Each number is 128 + 24 x the weight over its row's rms, rounded and kept within 0 to 255. Layers, rows and columns count from 0. Numbers have three digits each. The size before them is the row's rms in percent of the matrix's.

# layer 4 MLP up, 2752x1024, rms 0.0222, rows 1151-1222, columns 896-959
100:133167129106155085113133153095114086142102163166149101140109150132144134142128113139128153122145148112093076168174126165112125132139118136085125093117119142143098110114121135103107160129165148
100:113128120149107164119130147103134089126116131112130138147144150121156098147088087159103138187120130141139149127129091088104119131160121136124187110121105159128145116135125187126154149111127151
096:109186141071124125119140098116178146141107126151140141127128097121103143131151100108150102126157111132124092132123143157131115169136139110138122099118120142161148136118164131168119160112094140
110:117125152123098134121110150118116176146112100122126131181107128117106114105110111131139159152131134139128085130137106147151127139137176178165120148124116143123128162117133148109141179103155082
095:167154111138111128131112115144203126132160109128125136121087134130102133108113129125086132128131132086122123115115080128120096149139125164121119127150078152126085111105121093146095136156164108
098:134129167162166106118116144110149110159116127105137141146143163110131139133134118146140126147165095094156115149121097068175113102105146125110115128130096168147146149116114105116105114089113106
096:160162166123110131175111094148120092138119088095096124128115151114120124111159087130092159182168142149145142143111139127123131051120144149126152123126115118147096114127118134164132089152157124
108:154149118121138157097113124105146097145191108130109086148186104127089108108125100124132131155111106113160146109090097144152097114098155115160178139137171147108163136130126152132152115130098102
101:126165145104120121115126120129093125124080140114091147154149173140156193128113136081140113137152164098155138140154145129122167119098100171110102154128110065138122082101109143150113152124173102
102:130095112116150140194114193148154112107154087091117163125126138110131138172139138108143129128124135145113159119123137129146141116109156172107165109136124129168108143167145150179135123112114102
097:143132185151105126109121153134113109143161167118165136151093150141158142110129133145136099100136125115162142141097126135070167117119136172099119116090168096095080136101128106138133114125148170
103:181158114150130141110134097105160091151117092135114095150143124127119101129117152103113109177133132122135074145150107158119134145171120151089093147108114135144101124107114170178156170107122125
111:104136175156175127129125117109131130144140134150116068126085153124180100127147109153096115106155129065124117140165109106114111152139104150130120138154097076051150118119170163134117160128134120
099:098160147135131146123145136092144108131142153155086130109130098154154089127136124142086127158133109093108119123158107177131167108130105158155099108161118183104145079134077130110114146131124138
095:120137154109109157095107164121174152177067147160113165168088117145112123145132132078135115129147099094126128121142097088092153147183133166108109156173117176140118097163138119106142132120117112
104:097129149127122121088133112170132063153153089133142140140138126134114120102145119119093094107117130083157096131149116141110118103147114147109154177134133114102141166154129142088072151098143096
092:116079102131185158129139112181114134096087144129142112117136149106129128138120119156179112074122079147104116115164173128119168133129120105129137167154136093126126102081131148146079127128097137
100:134136132126095131146127169122136114113114122126104147116180113120102124095125117084129113139115117140146127123113079112123081112105175173147090126076119154148119127132100151121129120127126123
102:092115134151118133127113105123101108136143134131151101161114154159161098126134114113136133152096108162123109109146134122134096109089159117122107136164123124115133119162133170111146147170142156
103:116125111098143177121132119152175111117126147169115098105155138097156108103160152137109111137109146142132117124127116135126139117095149098132147128136138112147141103115130159111121110108118114
093:141129059153144116101135133102107170141094128154115143113130128136121116115125144158077093119133142098124103148108113125097171142082092139100190176112105157116091104142143153205119101114129159
102:117116099177141079134140125131161147104135176119114133094171148161124143086173126102127164112112140128132123080162146119103146161165121114125140100125106141154180153113151164112121152143108129
104:123127115159115134131107145138131157124126110108100130144134093106127134121156097127101168097149146163117137122119126130135079088143108144139122111114168140082138116158113100112142099086130149
106:176154097105129098143137114153164147123162123168167125112130150135104132117152110133125116119117124136140137157143136109089133122120112098135136112112098120116128164103119132132138121159123146
106:123125105135114137154128138115156137119127158083126172107121168137109109158151161125112153124138143131110115129100136093110124134110117114110135090125167124124118173065178132136133099142073130
101:153119155127135119102131125105106143144166156124151115110122158105107145089084091130096117110128170151145136106111156103118124155163153098156095157061107120122144117145134166079074139170118114
094:093116119143069152149118154127122162126150107089131125128113145108130130166146102130121131112159143100166153120166133111140145095108093121147125108090137127096139138167088132155146157106149145
101:129112109144151107127133142147170127132173111182134154087110160089093121138132128151180101137105117106127121162138119145080112142147156111165143119123107148152098115163073140140126086150171101
100:128139145128178126124107170159131117140098125122118152110139154110109116157148114128155148130128098131175143148148140119127126118151128156139118089167096127112098136139111093194123112156121136
098:114161106122099116114124144166161121102109132147080159102115189126129082127106132098128130116089152142159107115089135184118105130175134163106137105108147135110099153111102139137123089143123133
099:115150120123107134111134137144079136168141132129127145077087114091076153140120116114168147172155119092153111113136131089105118188138148139095095151158109122123098149129118133136154161135103087
105:138102177121148132149136109133129140141132099112132153104111177149141150122139139112148152114132110142114128129107127088110167140102158114155153137118128163130132127146167120157122113137121123
098:144106130132140111141123149128129094075127111153123144122105107151099110128162133147120151150107127138094171094110168126161134154085115128130113119106123169101131119153114146164120168116113114
110:121135122138125122077123162181118156135161155169125082183120095132128119114116102148142123084114127144106116129152103135166116130127154140110085100128156121115145137128108094139126155089119125
100:153143147116121165148128118125137097125152147134123109155052109092065166124136132182115156149109123111102148130122163126139140160110093131151144111100137124121119115109102138170147130139083097
094:102101131154116141129050153138139131138130140137147155127139129116119096161144165117127152136164101140110156095105142098154151121100113180105137103156122076117163086122071106109099111119143116
097:122154123149127144103144163086155155120118074094143162134131106180142101140085118134145159125113138113147103132159119161132091133133113113123181160187122101133123158117070157112131102118139100
101:147131129140141103182114198163098100130139162134106163141170124110156128095119150155160127168108106125108121119140120130152098117138122119104136134089077103151125150098115117162111163162126133
100:166110128098123162116140163168128139112110145131162161122144135120131118158143150115114126096124119090117130157130098139133094144173194114138068176106121121129108133115060165117138147104149079
099:149143119135081119145144162148067137146142103134126165147098126065116119148128116144151166154111127096108121113129115149133159143161107130111161112099141158146142092119151150159117121118124141
098:126131125126096139118116120109154121105119107165133102102142146138131128168122180130142160130099120119128116120155114116154149116087162151146117113151131088165142168092132147163161092132109115
102:131107132110161140092156156143128080148170177135114111130059142146160139126107105090112137165142114097118127153158109126147124120169121122104090169187187149121119141143110161117108150086098103
095:115140139128159126111116142146138159120174164097172135127168147124113177140141142152123092113114186105095108149142108153115148131136071132107095127149133154101130117134139118153168171124099101
095:118123162138122080126140104145170089135150133113152127161088101156139119130146091185137110107123118106096140131147136144141101126123108135171153103150148096131154149118106108091100136107148103
097:085133120162129110134156184100128102152142113140143133132137135126127119159179157126139138109133132140111118113139141125144113170087113163113166197151112124097118106157111144126115132152147090
094:117134144062131121140115089139120149129123106103121100099141145168128130162122135105126158180109141102112087152160098125129152124125207152076147093092127105118119136148135133101137144113106136
102:093107155159130085131129104125140122155119110146085106157102126087148134132122102145148124118122148102143177143110149155152114108177093073113163094143102133098142116127094132115111111120143121
098:101096154172151117104126155134136145142097135101120122105189156155123168063137164177106151132168107115137132123162136137121155142137141182154121126177108086132089167105125124136132133160146117
104:139133119117110158105115149118137157097148073131108146102143132148123113107156153166094129113129147119132133099155130140159164094174102146130101134097141164129115084129133149153141135106119149
103:094138135136117154108105145146126112117135128076129131095176118178137118164137153136118117154127122149084109103120094159129151146122144125142115054139186148113147121112111079146135127132113124
098:126114159118111146152093185119086110146142126116156154089114105132138107166095143111138118129084113153145124105138110123125099114180157140120151071154113118135133132118127127110159158136141127
105:159126107123126181129140145140105121143089136133176111130100141149087129107118138097109137075101126135132143133140104148114154141102109108129167118141137175130136149126143127121084105108143113
100:187136137165137126147107179148131109129136187125136104146072199134115140149136093153144118139107130135174171136113112127190079108101158142111080104101149135148136133166121138091158124118146130
103:156129168149135113155132105108089127138166136140149180128101114121130145105118083129122124126183108174157155118121118162202093130125127180156108122146161130090130140075129148148116074131100104
109:116125107155121148168116126112112114082091116174080135153134117137143126132105117129133181127128120115159119112087097142120090142116101134114133123137101142105106142154157108150097110112171090
101:139114140146100166107127120155165121145157153117142120106161133104126163120092117181156130076079146131101125133113126113118108145126107109127136140140135105083128132132153168123122118082098103
100:142173125117123155105121121095097121077111081184080142175134091167115160154140118129112170125104116138133116128150077155116120128159120150116118118104129148097145130106131128120112144100153084
101:061123127140101118147110134145126106122120150180117132121089121108110126118143125142138108082125145147103134128175158144117116115107116118124122104120164123122141101103100173103113122164149132
102:156114129108162092106119113164125083150120104104148107130131120154114131152119081167139162167087118094060145130091111097100146171141128171125111117133105151135107085102126121146107141140140072
094:135148132148175114133109130098132145112113138133103113124150162138112148115119158125125134157185132152137122138126147128131107111126159110113105101093157124178135112117153144115102122143085172
106:106141144119129153083114113127161154115169129130153115138122116130153112147112107107110121136158139123124137137102143141108110128162138110158113145120118145152123082132135174124110073131164167
096:135138133097154106156213138127109092095137123112101118122119118097113147111081111140137139154147185143138120131132152132148155128122116157137141112162089128157168149118193108145126090134134104
103:136122148149113131113130100141147147091108124136113133133148121140117136126125128096131136113118130153167115100117129170066120132108131101090146138131115127113126138097123130145095077133132128
100:148102154143123145114131142145129146140138107136183118123124124151145159162139084110130164101153152091136110112150140101141158122156083118186157143134135137133129118142089091090157092106152129
099:128107111128104106168120110127144107187115120061153129126125139097180140122123181156160075147125114116118108136112143104121104118157108121126156130123133112127081123119121122163092143124117128
109:139135155149151099091158166134105143090134135154153128127130123142134135135120149130124150147079126107127090120137140138154116151133096136122136131101125128103125155139081137105142123097150083
099:105132139072118135128116125143145071105091113103103093173088108105137109114139143146127139109181131148144104099102133136108167099121148107095150160071112132105116113101069138086151127128142152
098:118124083141187136149117069148080127105129115080116122154167126157120123127148101129137122179065112150130129146084142080136098156145071091146149128088136095136141149120127169143143113163158138
097:117164160128102127143113141121118141109129123119135073114141152089138102167150118135103112123147127155136112138162136107156129124113129148135109156139137111137077143098162077117103135086155107
100:076149095127157118078119137142123155176121142102130135128143112101131145079118125103170132110156131121117131118118131134110151118091129110127167165136137167136121124104176167092107139128145108
106:142146138099178094146111073161138139088162109122136116086136124133128118134164110149119169115152099167099116137124119162082129137095107121157089142116084162146091091136086098105141127170150124
099:155107142129113095152120117146107088096124119103162121120096113148126125148148114049124144192154123098158115163141100108123129122131120122096101096157095169137153161142144143154123108126098099
# layer 4 MLP down (transposed), 2752x1024, rms 0.0193, rows 1151-1221, columns 896-959
099:152119130120150120095102152102177157141087158119118179165095125134116141093155124133168173124140073122172153151098168175106157113153136131161121125138190111103138130118166112150149118093130134
100:182116083079107127093135099072102176101154141134138127132165100119089135095111178123129116180138127103108125121138104095134105090163126146134143113103125125117145128125098148193130121132120168
092:175091169098143125123123144148148111129173140151132095127126141101088156147126188164129142153137133163157143130110133085148160113123156159150122100109182129094127113107113110107107083126141152
106:076135109090105131125126121124112097155175124135166181141125108163146104161140127101133154144133080121089144130155090099145132160157128137114121103123153099127126131164135100119144155096127131
095:129154101170113113157122148098126109146152151108127111091166105156108134092152109126143138118095117177126090124115177155117130106130101061061170099116145172151135148096174163143108150154105146
101:113120085143118124122117100102124138135159127137116176105136118118102065111122120172128135133099137133093115155098126171168133140093148171040145128152116132165099117162161142112108089139152158
097:168156123120130145142128134122129168107135142147170172087151115090119143120104125120133107129117140091098123106138087124114115118141134111096120131158092147134144152093145179108133106122118146
105:167165122127158098164113112082130112110095111133146146124153112187127065105178122119087163150135135131171116156108138103153122114092088114147126134085136122093147103125103114135134137143137171
102:116147113125137132143127124113136174169092147102108101135099159133108126125158113143155126100104124139172132096074114102139132106101110120129149107143153135106131073135139123149116123137130130
100:156158131151076112125116127146102145068129096138097125122075116088096119144119097102131123125097150145106171140126146116125105106137164156117164143090120107103173140104118123138126143121118121
099:091074118097121151121097105105144109085145143172079100123116162140102139167134101163128120129133129129120126093124147161140173122115141114161099106141155129174138108135142106110176095128140128
103:113129139139137168125085138094134136121124111116122086124120134093116187115140157105141105157086114133110183125140115107140173148134111140137113121130143115117139139104173133157138090120156149
107:101107156146127122150120146131109126146105117112131127139121130121141119131123106057130116132145121120117136125100168115149142124080175106126184102120089117072133135108107098137110113124087123
101:162129100138131128102126140100116129125122130144110149161129114129127158147125113107104135157131163111121123128097167161096130160132135134103133136139151089102167173125154125113091135137126115
096:096135140145125191102105119106121114150166116130126128149125096148140097132164160118155149100104111116100115138123108149130140089130126190124190134122161125136143146122166120158143129143182107
113:158155132186140128107138110124102163129132105102137163121127114159126122114106100138163128155143141134126120149151092103093103129114127146141141121128090151128126135139125082164151112143121115
094:101097130129123132160114183131099118077148157161122141145129080150145165146109140136132168105124121146101117114108103134129131173072149118105164107151076135130133133126131102113144104118115102
101:130087181124109143123107120164080146131167096100117139136137106133157115154147097165177138125130107131139157094151091128132106181117123100118110144147118141132116098108118125096086097159125121
097:128145142086157095095109145126129142114129141097149088120121101119104164115147110156144136145139117107118151113139138131156136119139109145165146139067151107183157149113143154136100175158163147
106:210079135175135117139135119061128099144120153123148160162147150131106096159129137150161132125130137115120152135127160120119142124135158131123123105108115149144131131124146141162087135093192112
094:116113152097129104114131115158096087109140112097112110145128104181118125185114130136124160135120096154138151126137161159130155162134165204135101100174109116172156133102146113076129104184113141
104:117097146097146101111146144155138114092112154128124135167100146172095132128146085128158143125169134120144112149142114146099110082125147159119107120089143121181136123133110086114173137162129123
102:106150090147121118089127136147131111162119158128099134150077102123148136163080132117110160155152146100083137144163107098123155148128138182144133131171111124095094091091140106116103155124139088
105:111128159126077136145122157104081104104090076097100113166119157095093103114112130153126102108150091146178160150119078122141121098160146135094111163132149126138124090133168132114136140162115173
107:117174078135137128139092104136087096160108131101137150144151133194133116104147080111113098134161095145164142132139148107104110093157117111086118092131125125056101143127149094165108137125105120
102:139095109110125181111086088130109115138085135141140155130161146173135130121173116096143103156116102112122122107154140106110111126113166118083162068103139177116133087145089124134128101135141148
097:183135132126140108131143137085109102120161132125118135131096124111109136081169115092155097127100085094144155103141145088148086116145134128090138197097144088136142173159164173131141112089119144
102:126107096134120139151143132151087155128165111124107139103145115159161110122136127133123122127154133170155130154148107119147111137087148109099196117131168104158151139163161114127161137133116123
104:156137136143142137095132132106176148125170101124099168151106131164094092096129117162101164106129124137116131101122107143097093139116130148103135141146146104170138153137106090116121141125113115
097:132138097142109101096095070138155169162153120132172138099092122157128137090098149120117170156112132149117131157125132134131132113105127151143138149143106110100131119092128177106121112114131139
100:127166069148113155130157137108107162134087121124108106162141152127098124091134149101128114125127151132138132125110108108157151164130119127133087107149146120133109107173104096128095136161140110
103:092125113123134089114129106107143090145139125148108097144092097149176116130109149117118113114056133129150100164167114166113159152132115174177112119104118091106161137123129084126173145132119148
098:138126127170181215141127138156111069080117144155126132131143147112115103131160141158128123072122126110118128107134174163120135129133115133141122106148119099132107123109132162142117076085113082
107:117171141139101147121126142173106103108176089130151146175132113148123151140077105120098072160134152136144103115122100125148161153144144113113139137143183169122166140113123136124124099128127158
099:159101110154101136173123123184109117114094081145168119119109129069156114171104108121145120119106092136118104117167159136135162078154138139073156169117170162149152135116113130135110137115086103
094:144127114154168087103175091126124136099139154168091100149135119120134164112145135085136104141124124112150109171115115187157159131123149109107168108126108133119140164101155153087147121160120095
094:109147133131096136128206120114093079132125095123127112149112212107148133102118105151134177099158113134126146127117152141134146101138126120129118105110179105141119116165125137162129111119105153
100:155124141114119127147100118123107129133135145143140130106106112161123110149138103135155137137114136123162099137144126123121140128117120129150160115146174169084142118127122126168172127134088163
102:065113123142084175143150105075127098134107094119119162102125075144067098134151065175143130163124134074148149111130143087155125121123129096100125163125121151134169088108111107096137187143129180
100:121085138129145124112138121099150150111100103112145130138166120215128129108154145130122105122125122127171099153136143125156111114123146141152063150117159110130130146100112101097144133173123137
099:102155166160166087114101137149127127102108137115125144103118125139120120144152106100111161133114099097101120092137133090116130128152121110155136137119098128137154079128122169140127135137160130
103:134136083095097114122134116141095181178100097152149092153138146166130101144113136140125124113151132115143086105132143158130105133138099130146137157124122118133111033154117091124115129127156131
097:156110120137116094122122118133139128131097138157082097104108139141129136133132166151114115122163145163143147122127184100080102115109142123127128120119122112131154139085149114090104115146129101
095:113155139095075116101155150115116167079138167115131119101132119112147141141143099105131157141147135126178095094133132141167106116114123126176144139113127118132173114138105158134182088149133151
097:108123124104127110119133162180094097130177147138151126143119127156146108116117123112147146105120121097163164109125112123133152156125138121108087123126136123074115155133139143128148100133145112
098:126136120156135163166127128141108164134125089123130145151091162113148101146125112120121102143140166106095105144138126148097147148169048141117134092109102116114123171106156129127175100150110135
103:164132155103091122127144133120175163098099129114166115113171140161058119122103146154117127078137098124138123122216115115145171103140128116107112132094119116142121130129138147106134086164138139
098:124077186113126101115158140149155129108093108162145097111096086138130134134108125137129136129126115084127138137135149108129113090148152086114086140105129129155149165120159159137105105131130137
100:088147124178129169120110139130104188122113142128144135107116125096142113137160139125129135113138138084091168115129102129150129141132148135145172109139138121107115111136170156139128187132155161
102:188120112161148097113155112143139124102174122155125119143151128152180114146127129149103095096155115079169082114141065134130134109125162123146148124120131115169128137169136123172153117138136186
100:099150130176119102129134130149164128115156128153152101104084148119136111130143116156154103150122153147158136131104183109125145141165113084135145163133145148123117126141175073137132118126114110
102:105133068121083130134128129139139121088153129199091135150143155118108090113090150139163131119149133138159132130157165135127127146151096178132160115156104123127150117112099176103119131113140176
099:086124095111123123073096143114113115121138140105077162124112108132119138106146099111136154177140111132110124129191134104148145141118105129137122139138130102107121116126151118149188104131074098
099:141138134114153137126110105131116148147136161145124099094100136110090140094155147081127150134134137139081089141186100119156117149140133163144120172106075085108139148118141110148168134149150103
100:122107120116134172129043104125114095131081153155125109128139109083109123135147133100156101127097122145101115132113134112158124113165092111116154102117092139154140131095149197132127112157102146
101:126091167104138125126103167144139160161085117128078092141132137149108152163130141109151094131144061115107078107124139152210126132155127068123149187108104083126129117103128143096147109149141168
101:095076099140120141088174108140133096119129097101142153122154171105109122139092145120126147106142158108137159160105116118133140114136161131145148094131135097120118162094149149116137162154135174
101:179161112180167146177156133147119161098110124084122145109101161139142126153109124132138117137103135108171100119117126074112136120172090137135126101134118137150150140097124119111103144123099146
104:114163111152142143136112146095061147119119127127083132129120138147103109139169092127107142158183140095130152111124153122136163170141097110124142087174177157151102130151131083173121149096115138
094:157136069134131113128087160113178177130131120138135147110141123124138127120167130096103098126132110112131140119114156152118121101127141150145130138121127159081135141130118114103120074115093129
104:120146117140141123123167154117134165141153110118123122111117111143076130101108154148122149143151139151152155125144099150146122132114079136109148117143151129131144105126112116155139120136163103
097:121135098118120163130098115113158094104077137173142101161124092137168146125136126073128162141131100136131136155122119105107144115156126125118160094134096124121136157112131137109130108112135118
103:133118156069145125128112103094130120161131109116166125128154134135147106115129135156160131150086115111168142150148140090154130111149127158178140149119088083101154114173157200121137146168103121
101:149124137120159157158116154126181119132136133123109149129135160133174128093111158129107111162123143111167100139138118106126089148137144094115130133160168131137118072117109117121091100142154154
097:110129115046116131135167120092164149154130133155127103094153110130145121111115117103081122120151149145134105140127100119121150126120148107136120103105135139100131127118151138150132090162134142
107:070113129139145111092086121157170139133131096133094131104096135125168154153132120147115123130112086122160120133077121112118126117121120151112133115153127131149110114123172091124124096142143166
099:140118067115111104130113114165153149111151152152099140105114163102119150126118116125125116158123113164146156150119159118117134134121147149088081145140117104162138112130135146135120145121120141
099:116118114149126138085149124132169120183143124147117194113132165164126132127103123169124101095145130111084125147136125128119133089117115146135117096130103136131129092085104117158108149143166122
099:108146123123114100109137112120137129120079087112188108148132124136145051144115088125113116142078130115105143171154135118112101130119174116140136127130094137147145118146086090104123125166090124
101:131114142161112098132135132125136105131146113121143112141144137154128126155170147137136126174132145125102115142062119147108094139177112135158127139112098143133137125173119106147125115125103143
105:118129174148182091120168146110134162116187124140145159135118138135180139128125097121134119146149102134145127191093124115153138089095145110131110148136109109132143125102146116129132159137131109
# layer 4 MLP gate, 2752x1024, rms 0.0216, rows 1152-1222, columns 896-959
100:132103138129094103140117073087119119153131139135141079171096127097142121095103119149145129162162167103122108174124150151168111153172075102145134145097096170132160122141112150118168163124113145
099:112138150176120141116094135105100139119143127121137123108163123074088101107142157146162105172143146146141119168137073101162115158142160112132132123118139081113155132112122189096147158116148135
106:170080146151107139119149114104114139141108143118115149085158144087100088128118126198132124128184151079143114113123137166179138112156126148136114132127135175163130138163121124140154101109117136
096:129116131068138156120119124138115148136114123159111132157187145130141092139114146110145099108128113127146116135114149145139145107139142137079154131130142092148123130150097153128127115104090106
100:125129168103136086063128177114117110150115133118133162171146106124109153136121153121165127149142129151138138154120119149098127115168155117175113127122138123141125145121160126145119131142122143
098:154122122090183097146124132133123098152155099137086145130125127152093129124138140140132111195122119108120129151129121141118095151170149137136084131119120183128124135157129140144160125129146112
102:126116142168136118110136093129099092129167136138148111134117111113114136116153116145151148152119105125130123125105155127139082087142145139112125132155133113150155185141121126131124118154126100
100:136127119098148102138153142092114106114125150129139149118061151145079158131082158134161107129183134099125105127119094155178135095108101178133141136119117126080111129114161108139106118114143130
097:121140101172130090109115096114154102159111152061146161141083171102122167126100153074138101157147147140099124128126113127136116133123100095089167164156121082085110141139138098145111113133096126
096:109150145126132124131120136131168089123094135102052164153101136109115122068127122092111133158115141150035115087070090126127106113102110100086118139125119134078135126128144089135092112169099115
103:155138127163138154122146110122129110099154123149131113136142106143089153140120100145102121158100137144091123145102098133178142108144115141130112151135134111162149174135099143128146093153147135
105:141144150094151103082110127120075129111154125091103124178111113173105124171112091136102126132145128128119128140102122132145113146141123154125139145159088114105113160094131177149139133100135096
100:152147134138130133117119138119112129124136150110113142146159166118112145111115104128133091100115126140113098109153118153133126112120123096135118119115138118134158154154176073097101108123119130
097:165154136101145131150133119097108132149141097101163156186104115139115120101119134153116132109123141167105148132140119143119136145132090138146120126132136143118149147112130191112165118125185141
104:133147155135141094100132098091146137142129099048122153100144151151107107116127148161142100106101106131101124123129124131179126132160116121104104123140134118129124109218157108135119128173118146
096:102153118115164113113135119128109139128161118071118151136171129164153102124160096131119122112101160163113147105082150126139128088119137123168167132170137122075145112120143093139152139130116130
098:161131106119132104115141115135113122150118184114186099132133148098092135125148144098110127156130170107151109123138112128134091063125119153129131132131140125174116153087106173147141183133182146
101:152088143079132087108167118148158140148129122136080128091120115127132144194113150122129097079142161138194137148115137139141159124115110109073141126100112125122111133096148112142095118111139115
102:130140113106100113151129138072154139129157121121114110131152129127135153103111141187102117129108123134112126112108153121135175174087131166171108161095149124177114187149145161125135115121108087
099:146111100137077133169147113089126144111113131163125104060125173121150110144132180127104135156119130068105091142138117154141090130159137112126142142045136138147140166090174105128117107152134172
101:146173126134122131175121146080119127127137092111115122153120125105156112131124152144114133121146120137069102108132108107123139131157101102164142181156154136112104121121140154125109125151130146
099:124131120132135148132136121127113126148168116111088123135160110141133109084105138123106115143113138093167148148093146143145156114100111116102101150102114089124137160144102119116174127115067165
104:105159134137121090116118125132109126129141150143107114136157136124126107127138138107134124131167106130108148123115130147167170128148113123120136136095170107133103089129133108129127124153131138
103:101155151103117133147114092072168135128143114101129109110145108142127125107128099150159077101173151170106098095091129182070097145152128103123122110129133075101153131151150104149128127144103157
103:122156124158128115114144119117129122160138149130120169144113092124093115126118150157111166153135143138148148105105141136131132149088097100134136124112128141125127130111086104150099140125093111
097:116114121123140103111149119136126150103176098132114106129146128153109134102109121125130088136165127140158127125148166144187116111119118119126113156124102134113096116106080158177137087164146122
103:129123122122151147165157114122103126134146137107072138109116135142071125170092120144093133125159121086089175142142103140174110168128151153135168119119079163073153103129145152092156117138162088
102:120119160128104120125128124133100106102175131126104160141129132162138164129131128109126121163091169156132135130123121097111134128119127087143144162106162105110101109094163124161075133124113162
100:116127085103133128152129116125141126144122135133099157118121122103158138158139111107092113127109124155127184122085123147155158146146114162110154107135126133092144116131111166102153126158125142
101:149116117118131127152138126112094134157140086105081138134135156133157133104112102189130110128120172054124135086147105099133146131131117077110118142139086147161111134107105146174128154134100126
102:149111107164143079122133137124147161122163142133151149106149143133127128141125159107110132098125148156114183116102140100112123114154114130147163178100133118130138198106148119125085112105120170
098:138150161120130112109092154125127109143146161098163183092144128181144079133109100139161103160115148132094140119101152146107113127147169112129152132147131106121127126130120121120113135105117131
104:121097162095170145133143116075120143158145152133134147103139088131139118109118134115128126105155164148133142134136111181139135105099101103090153111112168137139116115098136149096176123153113110
101:125117110128129135134133103137104150164139136142116151180135135163117116102106118130160162140119140140059142146132108115130098117143142134142094172078112144124121129164137117133108078138110147
097:123106121119140126128187140120119125131119117133112128126141127101117123115167120139130110113134140113118136187138080124170149144134121104100135118140116155123146161142129121121150124128086139
098:119110146110129128142135141146128118141134140138091131134135085124104107132117124102130137140136164087108128105144136107144144121098173128100126132141135134117125163171115151151161158074163161
103:159138124116162122125164117088114131145159138082119116119128122091100126116105200160112126160101161115153115132159117144158136118128121119103154144122158129131080095122126138122101161170121117
100:131162165174139122114144167113131138125156161147126155138178144130164103165133107109143159142184142071136155102114136180134132142106138146149154121100108117155118081161148129180155140128096160
103:122131153129131126150102111135089082110127161155135127137108125077147126127153139115145148146147130060121108105110100125113138145134133129120138177121123141140120128140160115149103115128101132
101:108127106149138076119139136125120098164139149106098162106171131134095107105129135158118120106113143137071101117084110127146120133122154152131126117079124106092138091149138123102103155117150113
103:124096152101139157144118109135119084103136172126095164113124111096129139078124102110149118153131126179094144160145146110177174118116137129130112129159140101103133159153127143140135107126137131
097:138099152115091061178135138130115163117120107110118122116130108147127108153157098128138110129139128146139125159124150136136132124122160119122129115119100126121127117159128123112155092141163131
099:134112179160178097143110115111149083139134106126137132121146139134134142121113077125109098122158115124134090166134151160141123085108122177141088160094157191143146124110141112112115140123130102
099:158116105125171131127122155127103126157116103144134161144107140108129109181110149131102124125073150118097095112128106144101132108128141163138124088133114133084084105105148114181134117106124160
097:128145076116073142138094121109119127137145111115088110125108114126134117154099123150104128091158127081136137161096116167089124117120152103090153134123148111108151091135142151126085107125085138
104:137106138106136113159145126140105075115124148114110106104135089120140182127094156118134083146113150077142112125122126134126104096159100105124146147121125161122108096122119139115114133138132114
096:136156146150111126183138155165100144147131159172086130157114123114121149131129115116124112100137110145106181144155131148137096114099101132149110134157160124105137107114100124096153118102133152
101:146114147099137126140118149113110158135124131129135105142121142102058159149130151119136151149152111097104114107130095139163109098172138155133134125128154139104125099128138100129136102134119111
104:128089119102131142138152141110155176132134137138145125096140138099164146118109180139111135143134128112111129135116126115139124091138119102132114102127103118192124124178153116147145109117093113
100:113125112160158082149115122103101167129152119135170121134099147111146140164085118097098102121131167130135105075103134114152134080154106100113140188142133173167138150152130117122097126100126106
103:140126147143126101138122151139174132138174104114151163151121116131124160125122154179086156118131118106125131151129118124174161105135097170102159121132176162102132148127081111142164167116112163
102:157105102108148116097117103145119078118136088100118125118193087132127139150148139122097119136095122159117149150096156126111153102140144129151140133103071124136144108149125161094160152171165130
100:194161110107141098109114141111139110156147099133139121169152107104172145162127141167117118111110131101102095094101126104159137091111144099124109119123119144139165129161173094145109129135105132
105:122172137145127085135116094140122134148169149132075125129132056107147169144141142102106108127097126122135092099141144175143147118100104094078166131143127119129152120119151126111124097088137140
100:159137100131130117104134087100119096124155139132104201141102106142136124142106126129133161135105125104113143128117149166122156097170095134111090080140127169106163120149127118157119119091150117
099:142122126150119148114114079136168167154166125151150149106148131130150173133128212159098092141113153111122111139092125133126121135138137137161073138136130103175115127098129146101197129119098171
100:126110161115110141128149158139130120187142149108126171128112140141140154125130129174106117091175132126090124101119115108142138124100146154131143148140128143113131146125139146124116142115074115
102:111142191130129131118118128101116145141124151139116151150126152119098105132110138125169157164124183120105147140120139145130138125078158092113108112111155085132133114115151107088152163123127076
098:148145133142184090071119117140149154142144096126078177156123141152121144098125142154129142179161138132091113142108095130095133089134133139077173119114118147164145150134113129144150119149096104
100:141139124154091157144159152065106097142129087096102155146158130145082169158140161096134129131146120147120136090108102107196098109125106131123135126135131121141150152173138149116160125118170146
097:149151120126143112139176132105100164094159110110091087114129144049108135109086112168123122110154145160140053133145096117162111144128132126140111153092142137118158107110107114159125162141074096
099:104123134124139093113133149100133150101140140114089120179105108116091127113115144136144105148118128127132131140132107173086154133133156166114114139093123171128111164124190129124150163121161173
101:161155133173130139134175135111118131140127134140155114141182143159113127115134121106131111139117140106161116139097159114134159151167133115119118103133136108111148158104098186103164116106139121
102:129133152152107084142126136096108139189095123065130134159186136155168142106109103113157139110123127136157140123101145142122115120120161202124137095115150118127093138094120133111091165160107141
106:118146141146143101162162093073066111172126115117128169115122109133126186134118104155097099109158170108101140127100076108139108150124113139147128123145150123112149139124149160146110168128148142
102:130163117137148131135134112098108128112122085126127116145135147117122163123129078143146137158126137093119069099101167144113131105177146169110059133123096105140139155123146137106128143105154092
101:123142139097077118102121104090132126143081172109107136147126094098154135118095124121145166097189118155137147095135134161115148133167128130110118123147126139149107151092123130118123135126127135
101:133116124102150118101132122134096172108173157101123124123096142138134145121105154119095104142122158095107114136108137100120137105149077111100090126112100119157147133117142134142089125147104074
100:149122140131118109089143132090103102120124146143149121142107118146133112165160129125131143115159150108112141152141117156133125121165101101132126113103163103103121168154097120148122109178118160
104:102121122170123092133156141094188103150145161142119141112133139074151125139127137106153109159138140131098160108141131128134130145124084135133191110082152150087146128162124136154138123145092148
098:164131146103132120135139129134098145154143135176119159120174098112103164114120122162088144096099122140152128139131115152138106164103188135126160114092153094140143131162114120156176092140124125